From a checkpoint of a small transformer trained on Wikipedia.
Size: 26 layers, 3 heads of 64, 12.4M parameters.
Architecture: RMSNorm before each block, no biases in attention or MLP, untied embeddings.
Training: a variant of Muon for these matrices, 867M tokens.
Each number is 500 + 40 x the weight over its row's rms, rounded and kept within 0 to 999. Layers, rows and columns count from 0. Numbers have three digits each. The size before them is the row's rms in percent of the matrix's.

# layer 11 MLP up, 768x192, rms 0.109, rows 184-217, columns 96-191
098:580456513505588519569525508462498453592500509522541495511468480542448464464539486521486464491435498534544481487453496493509417485552457421473464512450464473582467467604519563479526503541449512450498499498527505504525582523567526443469472470512513486518492519536481482518489576493529395480
103:499502474450502579466505454499438484481527478516495480447543534510501453520543441521506466553520451417540561505543447570564523532482555461476481514533436506433478515421552531468497550479499525546422558529473529523454538463569493493507583488517489522506499595601466538542465499501524520492
104:546568505606540510512553494555527504525443493528477489574490510558457551439448482553519484450531511525445522582532517546524431487515510417498534525507529503517484437557435434500494496489516547502476570514454570499512521477541575511457483523477490476490495468518480428506490489494502472533
106:495527521474495439495412442546570449464542558512536501495536469516493475510472539503481505582518551478501629462505508496589512480493479537494491510496446595468535505519527527490530530473478465563442473499497537451445549462522604562495484456487470504469547468499508582534555539526520432478
098:442442509468499586561497498467540528562517514445500528560522531403479518539477493466451556446552444546456522493480459570551515488511464485566541512557506470516410562526532539473512452455523470557527514450421507500537574551421476421479465482535511544509468538514518518469539504548470514476
096:498550491477547517487484486548420550533505523447484464521553474491540465491506525518515469528512543460583449495495555504460570468463572500436524543473506468474454496511526578488438558442460428434438476560412505459532485519518418478493577497534556524475536479458439519504500507509479461498
102:535515558477524456481457535547525548478539396558488473440548525570507503450503494473529542488460464579507503408507537485470495501419487543486560509543509417493511534480447480511527561475528471472446471469468467520541488419521507526532530448489565522479508513511454447446569469441523521430
100:494486540513459480472513480474487498520507453567464488476525534541575516551451492475482482502412562439508467498502515450502423468504483496483485535462540612504482575429480468568495520498513533454474501564514528393545485430537429524479502585500502542525483572506434524409489490532479511533
104:543520525476523572424462478524440407487493522476541539508449500430505436468491564525512536538496581477558441534510520511492527526490546487490471555528468554443519395487556484512494532494476545464569520574506514475486539458584523448436540458485510577516470499477492585520449427493524478439
099:498437515515468474468436385480530489533468474462526501498522597528447568533484472455496521533458505558564576497526405448490559499489501527479493511477497514543496548508496508535429518477468476449438487473550480550537561518518514517424503435413499528473537538531499593440522431455432490463
099:495504511484531452460493570490474526561524495476534484423523496471473485507528431520494460435481502447526502444530502536441546458400545477463486433527458529462488460466483520456540484561434428457460426483517557479414494519506416617391470458496457557502506469498481539432474546423490559483
104:480456536524479616461532482491516446529541489566569458463494550496454499508543473539508567508494495521496474535550498547557503427504463452473530538452455491466545450469432521470469468518453537474534570481526528473542556545450470475477549449486437513485576499469502521511505453482488565477
101:579420590505529522578595512506569530556561495521623534506514435489520508488518478528517495545406466529455463533458562482513493524521492487515516519561448500463495475535525506536487501465441505469452481592530512522528478486505502464534513469395537567527500515515474580516437432530525517517
141:486505500471502511467523469470458487608441458493440517418510486498545491480434514530478465520510503536501503492505579475498443520461481482486456505505544518523557472485490446462554551481458514493497559504539546505471473510444504459476472573510498480490453534478519528539554506485538497527
094:527588572490526543452458522470543518507486531522443472374461472502535515519466540413491436526452481487424528492523459529455564530490447432560506462538479473524492467472514477512492508474552479489497434488537484524441507508513541547519566521526502508514430556534433451535540480542487480528
094:565552531574539558500535530469507502542428470502476464495531511502487541402496459446469489556524530487545536471611490469560512454483593499509584506508465532464510473570480509537555527498501518565508509488544569538533484418561466480528537552466460551526420483573436534436526466530494535516
106:463454482502476452496516472449528455560527531528544491475470454537514524569443587543510609510497447430506447525485500536560571537524565479494495596447530484495561478522480492532472513559533550538503535452440490535445494500522431452428489416497508508514482533531524486520503489480529554504
097:460497506465480502449472464481549500499478485522450511429580496448450520482498468491445532477487464561522507472505547423489515509541547512504488497522485472535545525491478519518580440506548500492558505513471495470521486511526546522563491461550467496540476448531461547499513482460579520523
100:459474462472439501446456441504486568476569523489509549591561452552493466430522470509484549486567590510465508492451510566543509496467470485481455546461453508570519468526480518473528507460489459625520447517485484459482491495479537552464496500485499489469457494416486452443461544503508499510
095:518464559477494488537539537487552547544612541498488425508546476508485446487494469539516459506504394540449479498507462443454478509545540531526478471569458447543566415472500418508509528509538499450500445511524491503580492483495471489468461510529486467438546469490470546556405542453494528470
097:522469527459471450546492519565549524506481540534507454438535519509501506511449514451446486495550529473531485494560539510451520513502472501539481437472520453571439489522488472636549446496501547498479489457542514487509503471629511506486497511484429565491475458518548546439414530548535462507
101:484467526481501507380476508511483488508569509541560458524478519516504484542503498518494530539485451450546515453450454519489389541433496492528523543463513488508425478605501452607503517456515393503495556517516507491564477564528517424492479517481498475538446452502500472456520595482479460486
100:534480549489533545590541535465550462499503473447507483478488470534509458514462549552507506534531519462485563535456548485581496441581483390493585486524560530494469546535589506462462456506488529459487616524508447582536490550571491493572414537455417431496495532467528510446517501589527529501
094:478523455562539506506490581522507453482569534481471570524544456487504504487527470459446508510492472476495547499489487497543506432539433473468517433437512495459489513490519518472607444532563516455509493481461412441494484510543449492484473516536500469458464511524481557410439491550442450453
101:495461534407557510475472456488481503510530525596505477540475536488494554505526549526521449453559487524496434468480503463438525516462502528491526489494465532493494408483592542485512501453501521480499466457467561517527527561500554597485463502484482455469491454473524475469512451502469520531
094:547453515401429542469549433525478499527444542535498488528467524515567521433526488522479476546501520485520513552542463531532523574471469440423517546534492505549508486600471403522509464445557541542505501533454436459529477517437537477477480516404520537455490600547489520568528535529447502462
099:571490572414448517422520459495551500479470478443483520454515470521545448524467558469504494504501445506436534547498539498493442429545490538547488519542479443536497442474514451521463516483492453551485480507523475512488468470544427522430449602458515510496476512587543447488543565496570451488
097:472462562442504468441470470523527458427487494570561485552552521526490420494488545481504465501583427518476541501508545481533488456541492513460550450503485555580525479489512529500478529477468436508482486468508477538501392523490530471519563481471451453485467544453498538444498499465505480420
103:525497512450468555531522554526507510477375427516501475490544467527521463506504545508501557504521457458478519571449499510384495432503502517506536536602474476498552489538551488469432468517471505522450535490454468554478515575566483524520486537553489587442525569451495533486465539440488541506
097:526486515548486500494503565475555483552510488458550482513477498473561471523455483526490544459518491483456511476491493433531507486572484490531523559495542472551461455441487400487451474420494465549514477411506543413499450491468503496498489496392505494501512488532460522492461524468507516492
103:507428545480542503466547450499527562486460549446535497468533460457513523595471480478521489472507539486545581449509504580542521520521592517510496523564460496471520432471485443497493521467462450544478492466492485514520441522529476465483485463444518527478559560559483548487513568634490484498
087:492507512458423493503513588508493511539578498565555506477489403555509468433486438431470535549507480565543573455519524483516517538529540414404506475462497530536550525463489546498493455450512504520541454507545559537520548497430511523416509492507458515522468525483530567466525566500507553621
100:579499480477495492441405481507439530522555505551517518546529488437526448430519496536567447504523481543577477466505515513530484508506476456447455460436539501457472521422509527491522517482546480505501472528556466482525500483529510514508551447461545537533550517509501512520584538426541486462
092:528548510474539477531477563553505482480490487479491415406488486580535498480528504563492492472553541513527500590502471526429523531498512517476585529516538453479552445517491438497522484491531486514566466539588500456403520469541534555483504484534500540459484495426527543532458421536573446509
# layer 11 MLP down (transposed), 768x192, rms 0.161, rows 184-217, columns 96-191
101:472496494515497508466555500518522554556497498513531450519498488505441454482447459537477494467491459525521453455496443480480457502441545528530523525525553454475565546515464490495474511487503467474486494504499511460571518445556535481444532525553478490430550487522456462568552494486527462425
100:496533494479519470502396521518492528526414501461527511535495557500507532480522536523454530522514500497497440445502496447542536509486543520533507460425450528468498452453495478467502520522540452568502447554455397518554453541496535532507536496512513476489449456469554461562578512424554566545
101:512504540421490516537368539515436484511523528512408494507490461536480517520481520542446464526503526501473482496521475527596518502563499575536478445487462475493444555507530443482523516473492440584519429449429465492514537522404524495425508491536452436491525486476521466478462522521490472486
107:507558484566520528543392464486487472443460497548556470491539559463442423501576562469465491474418520491442483458562511593549492456503493436495562479495496559519441489525505457490440470468464467497508484446526527522530577456523525473549474452539518531465506478522452541556503547520419479471
099:443466448568512493476465540488512534483586506525511472527521567444515541503527476479488491517479526501525455514519509460458563506500561481517501496490515563508499502430471534525511441544510515533509494455604477483507454490513477470551486467517517486470472528438486546424440541412429489507
096:549469550473480428506528454531537449544570548439565526458430557444474548455475480511519490475598532551488453538539512530502446453515485476515477465459541542492496557545492469481463480466566510558521506495610491477494567494544608508628484532504516452534474506496525530524536516505485468439
094:473515466558492493515504443464507457547543592511498520512450552430512558490455478558509456515550596458542577519535433440518551413531478535517569512478477544494450461437557485532462521513504532478563496547448472550490485545488499526486471494573456478538507497531470463499483509539496499560
100:487502525489556531433552496415439537500491461522512472498465465519452494527445417460536476479546473534456559517505519480479490509465544571564484464475526471542504444539523484487571477550523570494482478499514488474528509532552496577537502502451493478437521535489481506500504530377509533479
098:489526436488521528506496517483542476512524458520481499556507597457446505493503512490611543464492416517479491555491485527490496517545483556496492421549449460488537499509408467516469576537568507482479536543538457455552473507444506503465563526512515500474506567412514450483520515529478488468
092:436454489438523463519571505524522551468537523487537564552522517495525529479395501468511447520534508415536516447506522556511444525482569523514461502505543547502445534449529493526548461540514501526498554484545510475488519483535459495487491454501459522462464506515466424435484574536420546543
099:539622499494465529441526542427547530533503479496526486512436534480495518489536485529493520506544453563519498502519512453509530457513479494502470479594436495513458545513470443523512568485537510539559446440493448510469463527535534496557479528492555416516507568441506511483550497475525484502
099:544465495463478474480495494523519512527536488551459504543486489471479499504541473494566471502460441502461443555543454489603506485485504519497450488504455509489523504451465560581544512477538542447512540497555458566496529493483418532478556518496541486458494558487524579487478517471579519521
098:526450488540542508552520413454505516470491471455480552422543506498433431496523521493431522513463549479451474536485482537483490500485574499492548446553545547512491516445502496448433515488485519467511541506518394464524455540510512557550532526511497488495508531536399525504455464415520553537
137:513480482492470535503493519437468465538476497535456533454462578502498536456495488529460462502602522500482467467506544441499525478468479456457482511444571498564552487490523416444547512487516513511467505496543485506540506524524522505529512528541444425449462504534500506551517521492504443501
093:542548536521453500447436570535513514460572534486498464540531425417526452461472460454474466572546442448570510476535472482490497508485547510482477523453554568443488483415473448446509468486517462461532394593527456462497513537500466459548513459505492520499542449438538465504532520493504492503
097:476526513516429473463498456496506492489521431486514460468501505512524469543532505530513513422501481463530554489448480461459495451446457514460477486482568532526481447486498435493518530496541441405569451470521450520496452501476527522497450452487568488535526511420493508529470550439532492502
102:534489496550449470439486392480553581492500519490494530538481429510437498380498526570495428609472504524491501433457470495539500544484479563505494475565548506478470503459436538485493507578524457511488464495434419472481529531498565459540504459487452493454532430480564482537517499549516437422
100:516468565546517513504525539511472563522469431445509533493426432542506464570485548438404456450479540478440523377513425529509490521540458485477561480495507501460452502532499509505479469510467462491464480443483476539468426526489474513525419520587508449444480541437520478461402542444457526543
097:519513492527468516527354503536519536591463463485550508550426512468522506522480495463511493499501482464494558577481527474461464510511521518446504532435507551483503485532481469551544493543478576467499466503433540521510495446480489512483533563455531462505421524550455501493618530532534477491
096:495467539518461472442458570472479527504441396480502496536521436543507559470493493586524527483431489527486534523562449507539534470448447504542446496446505551450433475497489554518512462491506523566484479516564469503461564392539500526492515432526525533509457511491433465541572495551502515531
102:499470491480448517546521482443550431482431484476482518548473458499446504449506481560524523482521490519503512473442496524559547512484507537475500527526461560432550451493564578519491517508504513502455542529456512468474511534468470401494573509507451486467473517502453440460594453492527511498
106:498499552431508459463541543445523493486508605544510517444486527544496532477499542467469487516553477426421535532455438456548509416523529513491534477527525486450539408506474509520479499479496451476510518462437453527503521572462519480424456506469531448475487469526516582537533532482511507506
098:488469482551499571481510464442528562549522516485510504500525491454525475468462476465543519525480475525470553494504486402529476542502524477461480510468468491541467521449483483501499542516524481491509479540446505476578462409496482453453529410535480552571553413545491472537499473447502505507
100:537493520542535538529504469523533445402469463501417429552470539522519472401587534525539479486548496501458517461483525474525523518444503504442518499469500507443544487545477540518521506555472457466540518523483431465454510467546531507470501544460468486517565483476511463516491539509441592499
088:437536500488435450476502514500466513458529416390493517530525458467523420481482509506498517560517534581533574478522505490532500421529509470512515549470493476445445498516529462488540511533495540580540605557473482488496484561529540466495517458473475515492489495519456466590572581478514497485
101:501539507509545476470560477527508459510487553481519510516509521509570512496472410547523527478540556446419509536592429531458425458498452489521580525464481529449519541432498476472478511519547482514462498519535501548392465510518472533550500472491494508549427505511560474490525476466481504485
107:498561450581495522545538459490508491404487479477563486474450466522528510479569514526490489447641432433466524523517454491475442499493546467464497476527560531463448508522500537598533519527505486490479425534495546491481477506466599521448454572495488559507490454477542531491538524470505528461
098:558457458529538546443554499528523447480480505476503515580441512480483468515451558494494508468560460511427482448471421553506526503519566592524544457440558488473518467519527541546529496539521464521506519467534485389469497530476460515538490564461436503524578510457462500456453444499511522497
099:593483519485443539439539469610518493429479497515405488495557529522552461446525533513443364518496507468529495491530546573618479474501572468548468510533456501475518470501491489495466513447524468442471482472543468516484542552523503449453542555432483540541515518461556482456462572435497520447
108:516523452502585526448500529544493427466491521457498449515526454510521573484582493499506470462488483459540491472550547568515517483510417420439502459482577547455476491475551511578561491451419522499469506429509455501403466517458451546537466533451558484492476515534488514499553413501545462496
105:572487480440561475528546505507518504544511443491417534482525502497515617442571510509533445529553415481490499548473455519446515481544515555457538475474549480511551441541469538501512523568540543413526501475438585468481511569476483509450475462492484480526547542484491508485585502513530495433
097:531497461508569469490468468469515464440559497519522545473501553487468447484529573570429484470473528512512502487481525447480508512462489512535538460521487453505563481458500483519539520507446506524569466514461404466478532495505529525574491523545546478506511533548550527560524512463478454527
100:487426531585537446497500492509550561416529498466528542519489435452568583511479586466455490527537561496448492476498460463529506490466514532485513461530519489580553434511588435479502506518484525459520496497515372489530508542462542467497581516559518556510496509524513513480532453494484545539
091:497492545477519407527532484469494477528502490549530434490510482502535535522493572480477480473514510463531534542513514505530473508534484565554526500552459523488495422544470525545480480473554512471444530482482577451477543512500510509497520486509621428519471552500449468484479559505470458496